From a checkpoint of a small transformer trained on Wikipedia: vocabulary 512, learned positions.
Each number is 500 + 50 x the weight over its row's rms, rounded and kept within 0 to 999. Layers, rows and columns count from 0. Numbers have three digits each. The size before them is the row's rms in percent of the matrix's.

# layer 13 attention output (transposed), 128x128, rms 0.0991, rows 93-127, columns 0-127
117:491560470478632519472578525594513503481481546477550472567468500533530469454434565548480472492443558519466585475492571517513485459547457594443461491392585483446476456556428526467437445433479470464475451538437469453496581406422535478566445536471526437386453429532469565509440530484502505546483538555517425488504524459519501635519497448501452419537454553498459416465473506538570491438590
108:500512502489457529400519463554574463478545535555520553420400454502465471498530501458446441520511362479514494464528565534464488492601515455513548445538486541370494442502516570519483635535501519524524491517604579542478462464480396496503521406523499450569438501464436489473497527496519615529452421472509518510402521502486500508497484491519522481513432570376495400446442501616443546474490
125:573550512466439531516540520402486458391436506465494477464541512537572449496505434499468569435462478481560516453512522512527602503544527534508604491488495520368527393419449515504477525524504545568517560505530461569568619539528528560576482490498362462478529470535473499575416539567487510546453534458493553452518535493477612591547522492449395478509443415523546549534489472505493499533415
121:586494353482505508496507446577631453499468508497447537507569443584498446453511480494518530406441470562458522466551515486574492470513507489530527510525542501511510400488568536485514362507490467477470492492597423513494493450512505534457503561525405507456525568485505451430586469529526433486448497428523443531503538498517518491479573489528574481579594602481520465531534597548435366583498
119:365559497493582480461450534412467448479472496534570465477530487493423450496463511494481463494556559536468435561537565512583570498532530516498441461538398444496400517501516517598520476448497592427460580505550507448463511583534443544515443450432597413455461443527451564530488402440442579437490520555440478473459488554483526525611537462453592553518535524556530511479529447497494512543571
111:483481462542410424462521547548500528467488475503547499492563574425529474544426573494552455465564542577510406497421579449477441548412544509536418533513592564507537438550454465587602541488504420458479416489509556550475499442488463577444496443415543478568413406499487504566453531439550399441545504498540478401490542553563450485497480435492470489496512407545471523559522461462487515555505
125:456491491507479471483459513500526574442529574402479541505529425435520465498554562524531551544524514481469500423483431565476478484421545471470478485486580486604454499466468452410484551508539522416594490503544584488517485473483431534430541489528494457490499515514433506623515535501461487475400451529460490504476563625471474533503427516650480466602387465564566573566507562508459564545411
118:542541566455479506474486540430477591466502481528596511498483461522564483490562570596474528525537487474478442436487486452460502519448460493459548473464489514485587571570544473388395504476431353390548503505601498519380507498502477412584483524574496537551503530462459520544486478495565489492543486504478569519515527567506566478568497621493522484453458523467448525496374518532595422516548
110:407450496500586493487492433548488565501463465438475501553548487498395456499462385564555594518513499556468493523493546534488548506595429506383445524525505509464521516527524524532471534576451596410494446523573510439634489539460530505544463518505456492463473530567512501483499521479581459545514462493511540444477396521508585496578544530462613567479460481514517473392423506451552523544371
110:490543574564515489501539531457443585553441560504401418514436484490501516539480592503440564515478478483578458407478499499465520550550457500520656429576544401494467440474607521518463382529481546489490479537505497505528545420484420498469475471455422608491499557499452567502454453416509433465476451452467534543554489504554461427479471451437555524573492486473508442548519541442503405437460
111:472427476459466408457529449563586563509409490453530553490515483467547480515517447545504501419482550504507454559485473500537501523568502514456510484517575494475383407453545523552585526600551410518420580501500492435578538528443467399595475500504571547496588498529449525475558557469507504422464459447435428466503511504499574514500591475445442565536550499388580523592490456475566529450495
116:579498528461363460465533550500535533489471462492503441568425541487446422488468536525492437614478509568525474511516579523498490487477644444506461479451544477404493532471561494508468416407471531492561535448509486547543486476481565562514531538527583429454478517400503494594523507546476507468467426458391538583526464552475553484554502478563538484481557419426559553513523482444557434468378
123:586453531580479585425564502510468588470483510510512443449469565510441575485483495499423489532531439485436512537445457473543471478486500450468437562575492473498490502452508373447485525556510551424396546536525509565401457506511567450527510562508536445409519453472511512539527508524617555573469395510528500498378514564490480551590574458470424522537508514554456555557567465455388528480494
110:506546507476534542464534532506463455537542507560427430413531472525543507505550467557559483480513469473505534486458454477537471549421625415403477459484526554518535431481527529494443612436516520456473477504562514473427446521534496611461387575502554489521626541551527517498532499446529448571494506503409480438523569603515544604429552520453571492429439444507448407561496467434460493449532
124:631513464470529484505540464538512441424501537557521574544481535511491432512568512443482560454474510557549509476470576460483489432456504499478500559514552460543413525431466517469469456502432544476402510481412587551506505555585457480620512482471546529478483511550403526524530559382428415553420499451589494510562463482560488442507557570496447522494414500465561517428602531467450509443602
122:546555506461565456584459561403563550429443573519451436463487437536471494531511513579542408420498527471493494544552508449454508534438536480513440460533470501515480490447521568441570494496491500448436581565561506517606516421464468479497504492501505411516548541492562515536533547559462444458535541508444523519509461436545547560599525607567440561574438555544535536470406517464521390381453
121:548502482519434505520443513436501469399562494486476562525472440506616552523523499601508392512579521504426493482515462499449547517567481557430477513536551562545528481517499618500469499423501484433562525469428490490455515522442489484554463464576487528469474538534466565417591569537384504395554435499461441489497514464453546596521479399546429505441462438495518514411548601430474461555494
119:566603512441528531531438450453516499555450473561512485512557571582480514445543508501523455444515443522501475539540477517461558521447548555567514373522513513529521494470424413456546530502442613461494474432469414513443444564430494513538521400422463484530530600531507587518469493578566492487473515422556518465508533492468393446426583479582489532460593477586416478520483521491416537571523
111:582529501481551404540519467554372522485461569538533544464541586531578460499479497492529429507513472462346569500465546539522436469479428500456517416604573568446533524436470437465547570494512432529547533548474571451462498532499497487506579499492474498452476581543473545475406370442446548470491435532431522526513449507395479472429502539486524475492628523551486446491464499456468481533490
126:492544591456397475474495428509481468504486498489519459429478558519520543481497558498479462460499505482617505475497536484506438472521514451446579469607524595459519627508554502488544491494550497474372402468480513512466482485380540547544568514584478547559455465510554501509533504565461530505543543473503478414460482484521511458472609490456571538584532527396510526523495568346594434501444
106:507473473600590629481512410558448468458557510525505492482493536591574552455470434553427511539564457489487516454427474406567481524455531487460495376483544503503463482479444455615496575474410525530516507589484452481600464474531442520462478462405554564457456530501551442574505493479500479467512508570563464490475559448474489545540529449509445459541423594436618497523511517527546555450518
117:537566515465426525387461503582465457606594482548501507485454428533437478525459516516495513539564465552579553565438452501428589498405457587444543462474502532531443484525452513464474399493497534503431457588546506529533469520554504536523416553531569485503490469554522477433580512566416506438571486558528539453429528511594526389458576478415435484473530507552425487487450502551482435461515
127:444506554453463492479473470480476489431468431484554550451517569516525527421515526448445427435474523546422506581510476493530478579431504428433569518511564595544453428497557570571531501503493492558547472477580520463540442501573519400547422595501520443607504485507496552522587465478588383503396590520468559501466434508494469541543521599538511487413445550537462417518481520526482502556551
130:412483525524504429567533498463541521511552559540515547476496518484523499531462507508562492436446521536452497419456475494466453493538435517502579476478444593489477548458487523435421578498511558451430519557543393451524503541558451599422467570471547508534463469505475489463548540539440540542437563434473547565545465560430380487462620486525446492394517610472537545404524599532587548444511
121:524541518481596498517456513553410424431556499387469485475561540455513458512449513521350457639437460459519487509487509465437527588578492493510532520582535533580510477540527476496517499551495401605508573526561534534493419465423552481401536523558562470496478381506490582537497474524488407485566511471515498500542607606436438534476518455481518555471488454481516546490475506460540495495480
115:443449421507523541589470497513582509454475485513552440536516608439501628454481569498513506475500552545472515542447529464507563495405565445503518508451488528522581517575431488583444571552406471460456435505454528496544525559466523497487519410574516545484509535491480531561473512547431571423468406506487534438445459579462506541426551525458549437531498475581430495500331485482464569449482
139:518544422592569586444544469508419468542525496476466471530473492515557554522496462493510474454492523500563553519552510487431521525498451431553514475473529583535443436505510418439536487461430524510569537413565506476591537531507531549545531486478533458566464458534425493370509404535480573552553502399400538423481533572566582472610500517620498425488497459481447534459512528387509461520542
118:435588477470467557456491530602440440525446474499526582468439567442519484491496422569559629508468539578403436452449537484508491509522541415509543513539503498505527439446437599428466471513548541492537564446501463557581504399478527521548530494534503502583447582450554462478442475517543551485502538478507489372494582478407443505491520553510509459487572507493573535581496414565423481441520
118:397485537524455606537504464501537451534469494554401578460553479557537601491371426445510514497423518469510520559456485505509463458429437494443438495432500552451488613537518486500496474561492513537468611411500572484420594577459497522467541542466554531436454573556503509475483438488493500498517453475540505515638541536575514466533522547457484488504349527462461426492484536508509462472445
127:543540517473525475562426539396510542582524568504471542453493662460569500552482578497424469503470455510419428531531526473423541380525540483472462592424444483568473434560524566441446511445504507584412470429546444445520522483516576412504561513537503516427569510514497499544428454515523513509527439477534471504450515524487484409463545564488483504508419459448506463471483406536620510502493
117:507463480593598481506475424470475468501523392438567515392419618540560426573517481416571512533462498460522575482540498465562539478539416484527593500599548541507484486504455527537475428487489499411541497426431422477485529511505447475498481486495595341477446566483458467503512533536539491495565435503587549544465472456606500525450499482457506457511519480491433558557449518491532527492427
121:475492500490466528465350458531436488458492518524496439468426443519548463449510478577476511485470499486627551548446510508443542467553445472512498506425510558439531424516487494621506587485536390404449484478372544495514470489485468529531469497509496522499490568467505513457488553568518594456530504536608512527602445510560434511527489644461468497457593500493562556421452543556455502551448
123:487523510472554473488489538469395565462540568548482390519511470567433541533461418490548503462487425565482568588484552568547592477515503493491539541461504676544494567482419529471433437551498390493487500605502438468583515530425417469534454504512505483506560511410463503487454503456543487457525433371493495507499469568471585525394438473537432552492465435489452504480501512536511510502502
119:441548540452592414467451558616612575495604448442437452515493469573450554526469467501455504455528482569464509521561505514530525554510525474505502470490604563463521520409525475469525458427433437515470537505484626488465497556486461520538604604386409465516521473528508589525544519527483508485500526564570584473457463514475390520425519497467407442553498458485511501514459513509439518454518
116:438493441518539477514526558508453574477653543486430615461574487434526530434568527462448539518583506445489457485438462494581486498495580498475561473459431551412451433553473472600537492503485585476455557461469376538549563522465589399471491502565531482478519476418562426501461460593504512497441554427477536530532507547590468504531468543517539499565461452535497453475445538500458471479439
# layer 13 attention value, 128x128, rms 0.0814, rows 94-127, columns 0-127
113:539439525604536551601375594482497572441468559549537467495554501493504428545472518490447469546517504493593449482439491570528565449501533461529424571433489512444436521533440440518436597452423526598452472448476470510456474637495560608391477550484501581477482524508431486499440459475494480393513475445480551529543528507392534520565437488563513513477504510533530507518502489485518475449485
119:491451495434501550520384423464526467495430501590550470535472493464493462518475506539505460581474536473413396508575521469510495555483456470491492494440509522553585500441520468384409609466462538596513466569579509431495553453433487482584483560537467438505534591503505609443492536387433508601546551483444502498494564454503446488505537417573462519518451542536410438542507494550536524496500
122:445441462490493488415573519405483484476493516527503504560508507555478517515545514441436515473503458602504547507503532519512618555537523518327494407526458545441449442537486504405607526524507505505464503510496438493561537433461468531561579496591466573478490497502426533487460491534353528540523522445563442545515487485476543547545504499546529498387488412511490465601577440511418479585513
112:455444461535522657481553560390504524448494371537502573458484462495353535479540535558561527519473504498546480462581514497511499547501534502516569578553533504438576552452435503521474489448558539437578580567498532504451496510511527478436511426499496472451577492383490440441547560585501469519468518416535517436486568541487510575439510468545442515526422534530566542516496461474455509527407
107:540485485499490434616430544491466462463498432566481507536445496602533532456394488521527547665493545437545553483443556458486471518520474525402482400525548470602497482485512543514544465540545457475567445480458490452512496524453524407512507448477405489425454515512498475457535413578539454472512539488479487399533473554365432512503582529515592451555509459520557414487516527557526559500525
114:515513495561407393517452495472475518550461405512489489542517470501562596459475480451442518475587409498482470479477511545513553545449497510576501468454476504590404547503542530527462550501484563436441495638478494445536509437477525547469491432414650538400483404563472495498553579438556469452511527448538540489537471505460512435511493458518547507510523481589502413399422491566570485494557
115:501544514552505463478480480467487533502475559537539448530592559442529538516516457511385528483520524579502599577559519446563401446527548484465519422497493515527484373440497527607389578508572532469501495469489528459476526470604461454442568561418495523500390512475496431500481397474499550590476473517473633579491564483478572459437492449469476427546474475489409533480456486511521526466518
114:455514506483566469500542568490418466527576465471501531561444517463435454482461485482577541412426483587516555418571494489491563548532418583481535601419573493513487538579536515538444493552510493524442465562572535544518500578495495466387446514538521496518635447450409471493487515508474529544471502523453487493595461574513552542502489549494426503517449572480414405461441484616548494452574
116:543508534457529564514540421567571572500555502507538453467484501562505512516505507445554506550412491546419545499522487493486580498447494599461418442535479547623474538526489507519479547490515460517470545588556492502417512448477500315447507536478561551574591418455549525541544402390496513558476456441522512499428434477524539519482497466528533551473511494525542478558487442416567462370496
117:498474555491509541521456486479503511486451505470527451480480494504568502487433594501552519540606558525386532486613499501508572573501474493480533445478510419506441461471475472610539508449449468504534473547518469543514470583366481510497520510462491541414467535435374536560544467594492458480518454538487607514495563566617511506434593491476430531444541391459525484570500481631448508510487
115:560479637510495456523554543545490513461421363422496518547492554549436533494428486416433460432354593418501509534491543490553467525473508462548506565513462424526526468512486427577512580428520483456481504517502527415476492397514454545486457514543527564454405422448491525531460516502564542473475576475480460556441453571533466582426520531545520516518491522471476396507548460490526569542522
116:478463496491512470401507452549509455559552573509525599392515489506460497515427533479455568490579447481516582457487472412493423411502475472607599506506471483358557494456507409413529565497514501500445498509499489563448555474532531500536550501534523515461452379480496508477507527588543514595546568460447580501552547545392456490450564520528409547529531431526493472449486553561461483442490
111:516497449593526512520508395555517529571563540570534506522504418497550470488536491401431542585412558503440570453604521548476567490504422416529567504557528462363485455497498453537431556503527539448553439425449518347507561563459421494552517450464536446582542499483462495397583481500507494462449543493524431513447484446510520517512475487526523454535560493486527501540530557452526472530574
111:494492498472482467430494421532448485549626475540580512492534526442449535466500517528498487490401585510451504431449518415397544465506536485568421508471502492500451513541449592430443464582519448402510454551478508504505502477475444511503578526473585481440342563515537574493460509505539405489552406493544515432511561548463519487523599488524576579498460462485507519608580449533485527543438
115:489480499461500499515416501397525464506565432465526570493522492516513405477498518481463457478454553525451515487372561512507483496583457531523456622534427461520514635461635394506470496498460577429464542588491525448491550470500436435525492523489547513502427641456443462612450514518502561527478468493545598474522478465556500509455471555540397445477543520501417479531431475508480496538491
117:463489450459503504488478531459523574433407501416478440449538465507539482520584500453468638495477570504469413540517513468505478546560474448630502404481543458572413526550514522371444462520461497561550517511529552486432561408495525536548493503427591518512486583567437494508530503645534466445531435473486499482478466488513513560442471487401592514517554524478508448503520454530601479531538
120:488527578516466556565523454501439469438556524470550569454460450591473522502504479523540521552517481458561507516432501467476542526500557480516474482520411552508471536472554601443501502492474522412527483476541511464521472537543448606642507470541467461515428514459435467393502394502462508625487543480399593482448431436555525538528555486542542521492430583513526624397460473482481468505603
115:467518498476512518522552472374525538412530499477522512532414502529567526466556547463467480581461400471462464514548515519474553495474557505518517469435485544574391518484496509538503462484590442587515467485464490473511498570590509546420489464523576448490359542428540515547542488590526633506455522554518615666483445497438460523533583523462495533529474470494443572565492557492485490485523
122:537530545442559548497508574521507468558524447490463471458494544529462422513484511467437513528504522357418501536550461556485539460553513406509490493572567545506440501475573538489489419536508481511508460527493488466510506471486449406555467577584548565470494445417421486504384468456481468601458512489441560624594485592470504492509545523559524466503606509507473578550493486327505512467475
110:558533414521557452484486524505490351516514507477460505420509546510525509457555544528500512628432449498579474492473451504506496531527431476639561553466507449547526539501407445482512483498581453520424505378533509551525453538486451458589564485474636514533491508530557508414488493496372462478503453418505523454520536386526538495514545485483397509516530414566550444457538475488462505505522
116:458560409559425573617496547404529499546462556488450512510526489512496519461561508529414561510514556505427565469434434477404499474496568493442562439557521480416527443622492470532448497482504580488564501460511495551513463402516459468458448528518509495552491501517524510555450479450489419543488506501431463536637569461457511504490455528532394491451507590483614550563528453553575545472563
124:537507513525474509568455511508530450441540485573467522457573494467471598495493566570427404481582507611512499420532524505510496518537504549495560391485486497491548547489384517490351512503518425466451435526458530440603555507493548456507610415512373545463532528470447478485419389530500525581448479551496514552499524566504479481487432505423507560503582588500538489500555503514503470483554
125:549570473542541587501515596479545523496516575555532469413466436543429492493464481568489515612440518428469508534590447462498479506480563558502616627501534534506527449527461485443538433550448470434384523438488488571574480509556445584479492523410527478563495589527459485580470532409556628435493472494553490520501587529472472471527553446483553469468521473501481422518518433502473477492537
113:516531418493507443487542525586523513474537338473506423385521497598503557455462559573427472570509498442488490539550525487447531523510502473472459425524512441480546529511442473463580466514416500546540487465506470428483520481500557491449506536425594550544501476516481574532570439439414475417459565477529512493543505560452534449420351516457420525543500600529418536410507563508508518489515
115:541529531443553462535517485565465597520611523516444551493514510489523438505551495514489474581573524434431557469409502540529450470536535482542532491455519434548431465509505438562514500552394574531538565511493515547521453463422456481466461419510562430548519498468460525368380472563476510524488514439558475565549438459481417528448579454504543523517392478452460542409474509594547504567594
119:513532529445500464389503495414538505496446519500504465615510507564367505487505535427483546487497517510584471480470493580411563625552480436567531541556432483455433408448471515384457502469523548596548511513488550506587477544554531497535478515473449506434497534448512516490448497463526532398460547519542592378453492479514524423541424503548474496545459533464465468472497456554525522370507
112:534532547493481570481570553496523417470495458475529477484485486444497456457513402462583496518426380448483469488352536576522524537542554428494491437477553463513537378512435554438464597506453506522410461437534426548490486572377508504417609484481407504592471604438544525517500517564502512503469503550509476512469520504551472459455515513628508503464531513551487484446492536540548464528458
117:474403488451570585420541464555541502514571554537564510480536483469512551505554546475441509485507512556448473524495414627526494587457577527533468542439516455430567448471546537546479389485548500441554428517460413583530501566459498474591448531525483524434596556580522492553408447549515471542455508486509472457495354442469481451421488541503467496568455439504411501473536458490563498480501
112:505576585484493528524529594538501465541503507500624522505582540518496510502575471573425439425434499515463437485458515415482454535488554575570500557529485483571536421528492474538606469467431467496475470594514514528451505502384545454469539518428417495548480496498424497473542489444460533518517526398531386487483506473517498473518430531450532453537508403425485591530399547567458487441611
118:499545592552462537436501573543593481521521503479409538568489475489529485475491464553513473403476471539479533500437511434514599632507474461557468472480522486405499547531551448447533532525472489530471481533511449626501488471580513455428510510444448489493414490563435523448486415490430555535489498450465529542391545524462468519606618481439452592566476489471458495537489467372580523539466
112:522491413482544512614482432596517534534503487523450443570440609425520481496442536396433453478589538508471461578381480465513448505504473539499488569526563472450523520560494570531495497545421528476548501383563453554472526511616501468503542434430458412515471604459429490464529488543544563521537512449523520547488397501481537444515535474431405549450484537540508552491518468484484541413477
122:473526443507449370482496473569475468452626444540533458589566497525486541523500458465462564574418597547416466479542505543488527310531529545477493508543578524458579548464606445423531564388419541566537489496529505532513489543477484547469425460502461461544496478541518475589463466475445539483469509498487556542461515512531486555500555490422505491512440464457520499443488457605509483444462
116:467530495489445447567441502462516556551446434525552424449556476460401513511429514477450470579538491538486539484430467602486562502498447449512511527473522575473494526500534490509565499522567392493571563503520494428476471526438601546546446499487480495564453485475546474591412473504479491603465511477540633520563470416452481505509625543490408573487422571505567424443499521442517497587564
115:551509430473456613444448422501435455475421554478436548410575583536539478457484467484508392614478430552487478505579520439460595598510484532523497588518478552406544509578600429537484502395448513576558489505507510591496537394440481473559478406511520521479581441523470484515485476490565611550498493514507457488501465447494525479453495477543545454502482434514512540460543494533495491491541
# layer 13 MLP up, 448x128, rms 0.0932, rows 0-19, columns 0-127
099:514523422477494383535494401493449554494536426608395462551476528511503601459561498491590469502499476575561505510501488446587542453526490453514502506555457498376479441575518438539470558500473461477494579342522534515521509501410475524481545480490526443547510531529488514564440454528583574545536441483523419562473562497575536461522493574420521469436482485495416531436548485509426556528533
100:495393451477534513499502514604538475568420415494566524655476515442530547476432493507450556450573526505530527433519430482529553630534528558527526490515578478468497497408453486494501502550483478424455531602512501417571485516447445567483605496517478411564457547650445416458526493497487522483505505556465475458439461503494567544505426521473466457483544503505478476475478457535435490401492
089:523515476464499523506533510453473434516518499543504509500485615447534566555533476521495531485387480471404575523564577541489460515568468552474481439529480516600481516449539553587368469477405418585526428460527501553458489485517564527488404542488430579503437490526479566481445549411406529452600472457570487501521423514490566563490574510520514481527552485409567489552496501375547493526516
096:526521474568510500490442478488473527560583596509459598459481489546543519529402447497505425511585490483462479570519529511514590517498523564407501511600465546480549533447478519520548451390504594560472546461481467414462415449489426528507419516532560619499592534532515562544435473441568563530462422530516536442467506536538533481542528391522564499462457484553495452472524545421456489408573
092:521488539478462532496469484470445569526497459447511633558517582519591475529486500521562538512476507624466501481492418525508440416439577513451560475515469557495482528403482535481479499578493566406484560449512514575479489590571479412556427594536486562533596470456510516378522562495502461479496509431376492445532474480512419521497448557482476475501480510477473581540482523535544488355506
095:507473575491518536434576609474599479498500527494438462480505511566541475456514483493452472581497486593607370470510419515489567428497509463425463483530577416514506434435526571524597470548495484485460551508468534479465520549424504410480406499424560618501504442438536541469544546485520448512493470453418563529505447519509459558451490516506601557484407400438437502551505492498499451523518
105:529508513404477431434476464443452475534422442511508486506452556512506468400507437545499591511408481509464526488495477516568494469607512540460467477478479428550596463533501566301495482450481455447461503439491571549491511480465521497509467533530511453437538462512547486543464510563479544423488479503491529560594449459507469443662636578511586523493477498473568483571514505486501473562509
096:534441499489432582604553459568512533588551491601501495594503461489561513547484477443457443559447514481558427480504475450590520525488504476381450546525520539501533444526391460570490528464500555496487511423551565486524543583452560467557405494461507547577568555528504510533469474481541502490569472541466443474581566471466480504496498435440532412378536527449371506485490502437582533472537
096:448585448482557438569491401448493595540453435588420466524577499587590477527504441563562564551433470457535402470444519488515584518498519492481478509495577416543507501496505551458449491532507498521511493455418567568583494551514540475431463478522481552529527501534621543430459413627527524443475521471480352481482419585545479516465501496555507467477504534465463491525459522539464474498459
096:569407483455550493415546481483527463479524559486440509535471600466599505532492552459503561499522473542505539509488472516402574517528458518533464486534532608450384438425399437492545519512513474469515517420446519560485530481567479393556571439422592434482552520438546541459486436486611545477487499516441542394552438493535482474515495469514518440478551481505514505390600502503427532418513
096:545533560516452524539453479502575641502514476502457498584436552576553465491490532562468447538530542385471435495474410460499434565492513565478545500496497463497530548492470514503485572483576555462456566398536442439506532479495472484493499504443529479395542491504442613448463493540623579488559464561465466570534463535496485456494534486480482549425555520516535454537351518560471458408404
100:483575470572568521457551602577500431482487522525487433412487609463515512507441467512508555500443512444496465488502425488494549495480491578576469497534478478527565458395529467480484484471510463519534478456473497573433541589603545438497476544501510500476600465643534473387403522436547465526530501596433405535475569435584454563553544535514434512549474472535531485428550502457524503434512
109:540494570516566557500465565494545469515464522526492442437479499567499489491446481483548491464569625439450463500481487551498575456480442572581493562505496492445494444499546536454524494474439424506495543473514383589484547483489480466427476527455496478410463516522393508593520431535505553399540456477516562530581557554471536558518531510608493540378473373445399526499483488482447440558411
109:495463551554517517518427405544476573474447446475463431555555481469581519484496495531459556602604474503498534493485417469481497500573481497552527483612463516493612430467550441539493436493501598524474598442577460424499433462509507494491593441553525491443421467475539636499520536574570539459505423579592513446458377546435501538447555496493504501505520449465504514532465507489481528498553
099:503563461535486449446522486613560509553489471528420435450496517543508481506505516493591441486456551485521417488511513433535481555428587527526431369520410533444495485476467509510458514496502387541560466412341491533375529555496524478499442447563505505595432534514468542419501503524539456523546531548551522523442478540484577505498504488465498484601543568482585524584437560455501544485437
101:482615434536520479483524605414506359524469554472529479447506496500508467482414522471563439566386475511478517511443399448552584500509434501500567481511438500437468407491440498520502448430517538401535534504552578521545468437420373613519521545470479531524535566561518545485519439490393499511572551486557496428587558513520548518494533469522493481509497458470562465545512482540493557541528
103:576524488399475507549423531492469559652547574512466472493469429604540513515496515537500455459500529534400479521512458416571523505557528512468489393525433417424525510550461519422522506517493486480525579449501593526471484482515515418460548498477556549387482556480500559489519549446491418457471380478531462452582438485514481499489446542477564556552459496524423542439595539395537516473476
096:434503549574494529540431407514485511642512449513457496524617483519542569461555428551433527405449479570508546540496427465397541541489502569449510496581501415520525488549444491506474443512495564549443480442520493563556404525515524518445555517466411652568499434574453491494517489576392498472446493515487487464502579514538402546481488496539544509476473529559489522414521488526534511498446
107:469407491492613521516529553452505432497528523530527532442577534602476494451462565491575506559417500458405478437514550519628536498593533492482516520492530482499476475563508438477570557459507567380496447460383505464556451510479551521499487536373417421496565411517539465443455520490423529442505554444519524468579457592449499535458473547496521466457475497498511465539420450501436485475425
096:581504433426484453488571457552412477483539438481513496573484523550449524458493458567547444490473550465572511483476432535458480547602544545573555475482556598555450504464476563463421582562592493492384417461525459463516389498541470478469578523472567435546546539527496526425509569495538481544506495458601408468586513445566467535487467473491568528441503448465466489416426579468473529492523
# layer 13 MLP down (transposed), 448x128, rms 0.096, rows 0-19, columns 0-127
093:532523454530484490575566448487562465526523528479480529416444432477431538478470461542459552515452545510405601504479547514520361528476518444454548518527567449608465463482492534591467529478486475435500432606536491513442442453544393474483484526449581458475506501544510543559507557327476465529508572411537516476461438532545466487554490544509509493511466516561584482453612502489494592480434
099:423555484537475393530471527493495482454514452482379519397521566489431496485588564452440558532451533509542464523510500460543365385465521500487550481495486506548427417558472462534466514523518534468510538450492587479421526457494520540440470458498552544526626494422509510503491547565493420497447461518567549577507521548536454506456465452482552520488510533564447470520560563583603637445476
088:564466493534572429464520473566414423491528508536581472452467488519550489436527477573501493486587640508545587493444492507441480591408523486470492453518525540538428454530469523509621500444514596467485467518545429473424514521463452465460617505473474424524565477460448497478567470529546473460538511475464505533512500502483486501586423505526500502561645521544554446592565572572465432439533
095:550512508389444537583498505435526494444464497507598466561487498516443430461489513495483407535486479539520594391470508504473528440577518492500446468588437476529518501425570522609430413513400463512576470428631492508449455564555451589559517496452465482508471564534490505531457511493530509479517560546493439529398482464491450439551483506469544478533504531423419483509458434576479558550607
088:559582523479469555401506444484576410469498547483503519516430570543483467490497455463467567502538561563530556507548520552426560498472564498580440550490570503519415463463479548594474464437480461496499559450601390420513572396458581525481454499472503472485406535537504482512514450498555537505537614543497376541505506484421514459450524479486494470549620557440475433432525499456511463568481
086:457507569560568547562467522482424548573407471527488497534500480486519459466438539598530437414477483366454563457440542439429446524470447521532610519588538487554444561548459521449509514491520541514515424482557468523568580479563559397532552450568465453509592547456517469519494414462535525444485557554503544473503446498532551550514459405582436498431537531449536578509487523570458517451526
098:490470439575497497560507575447476554529510455480513570477513492484466521466482489466510507407498523511498489460457575488381554508485525525434493489495482450507569459567574567529511471572465457502446463548488626652483528450576432530543534476478502601508479432498409578442409516512454525481588514441481496609472535403501524495522452504518646530541542543526408545557463484500562447468568
094:508453526544521449556467545493513458433452543496514509478545401472389525587584576459520499518480541502456469495468507544513471487461518568552480541514476543415497423479369515423598467554543452499502424510536518529537475492558511562534520553474566539540582468391493568477490513495455485410477551461530380394556474576448419507477448426466542475517525500587596528563593457445463517524544
101:532549501516499390468518477446515412499630509445554517512574463506431520471562534406465383507504528528524519542517427513479423476467540552512475504515547497479477546570484527548541545528467465473422389503584482484451497420524522468472545438517555520537506440435420495537582503484464467468435462526517542604556513467436556509619534600405513513510407458552494563535586501456543425427463
103:391468515439482524515462526492415547501483573548530461449428516589453423516555494507480472495462499513567429486592413650583459522569510565448554485467502543528619526502508561471497421488534495547376466492479455479556484485425573552438479537513484459444499440422556468512522449521558408499538480500504497518494570516569569574518497476489556560537439458434542543483442532456530610549499
092:520421537513495497515544438465521478505494472448534559617476474503420426503458513454406494545614574540505472461510402482484499413528409523528420468547546557484485498516505593601507583487498487507506558511550469540520494401567470488478507427502405511573515376494503562551494568480443527493491577452445537504559438460498530600503470502560551431545517445522509464396479464398528451552568
099:515440475482467452549429395559450565475511507547471531418521571416492537500471530439454501428495498507460535487454568562484375521464502522459500489517597643538514522477501471414464506572447467478454457579467604491441484471445499555560557544495588482532430502467492561534463449466453544503459563425546534437553488557514546512493418486497568565532467613562499540546486513529509375573533
111:471456524448443556493624493538500415559510544573506492568497368507537443550418574481503570452451522474452476574435423389541499496433524429564480471461458538515455548482536546429516521500492490453544516493455469442482502528527485522570490570550365472502472575531519572513572481379422544483504519498440486583503565522502468525466589488462407542468434469520433424577501475537519491448520
115:457502584467576567611416527493522446488476409429407555571540444506519555466529470528377564498571480452541577464444477530544474547487433588459626522532455507484539552575569473499502579459498414502543526533604432460429470497435424509527496475511541517460472460467458482532583469500433532425511501544502462469444473462451403529435478469492430505431454499593499501528555496488501541453495
096:520548550503538485543451482547471479504519440508437506449536538596532463469558484385377480494501533566470524475482441474432562423501498425565517469398596546502503471475568524503510482453535501540523474474506465520544489488534556444426418397498460620504451508442597436560461451468513504518537573523575562553564538526497425474482534501543442451367443544558490477443501471595402562490506
107:500525533569475539504529442488575497481418603544580430507492478420502527543479459461402423459618477474485591451561437527529435450426531498534563584541522503550579514424502555542478500430521453530420444513490482575467509492538506505610555423519522558487559438405400449514531452500462436539483487481439386436529465557462487450491470397477502540484450475493516504533472585498502540577485
104:463478474500518378477538435450453570501492524472502481578420546508546531487594444454506584525486488417572521455455563492477447444480442563501543532444547482490594494533487513556482469514448478583502376561436555514476469577472546501491460497550522496527573512454425585588441443481533517487593522476529490518490496445498590600545502442464379520478545560556403444427477509476479582519415
093:507449519483510532460486543549495545470537493514514489512481413500414459506569548540502576473429548483619502462505514508536489508513535437526458553676389508492506510442560528556469578502467474479497405454491465450429527458449499432637459523517534404450462497460557446531521516478484623475452530569528519594448470593448501523541546507435463552525503446473557613474422574533494485466532
112:547440499495444462410529540466498493451506576497460428467471469477578561545479545536496517497535417530531532485519473480508483524476504427451460491475484514475535450483413457522394483584434406480504564459453479514472503493394473430496548525562521470464453586603447436475543478407461492485551438547522472437555482433555488580502638442549471445595538426542553522550381603493461425524505
093:528482514425409400514515537453525472559529480477419584468539506467489592459463521565401430513540468510447467527452480534410609582453516545455515475559526509534472559480482538531485446594492488486542499446409505476413426527470393455467497498547527546484551399446530548429501503590402555553570457528490509601495531483600487549397576443518575572525502486545492471510540527484497473499503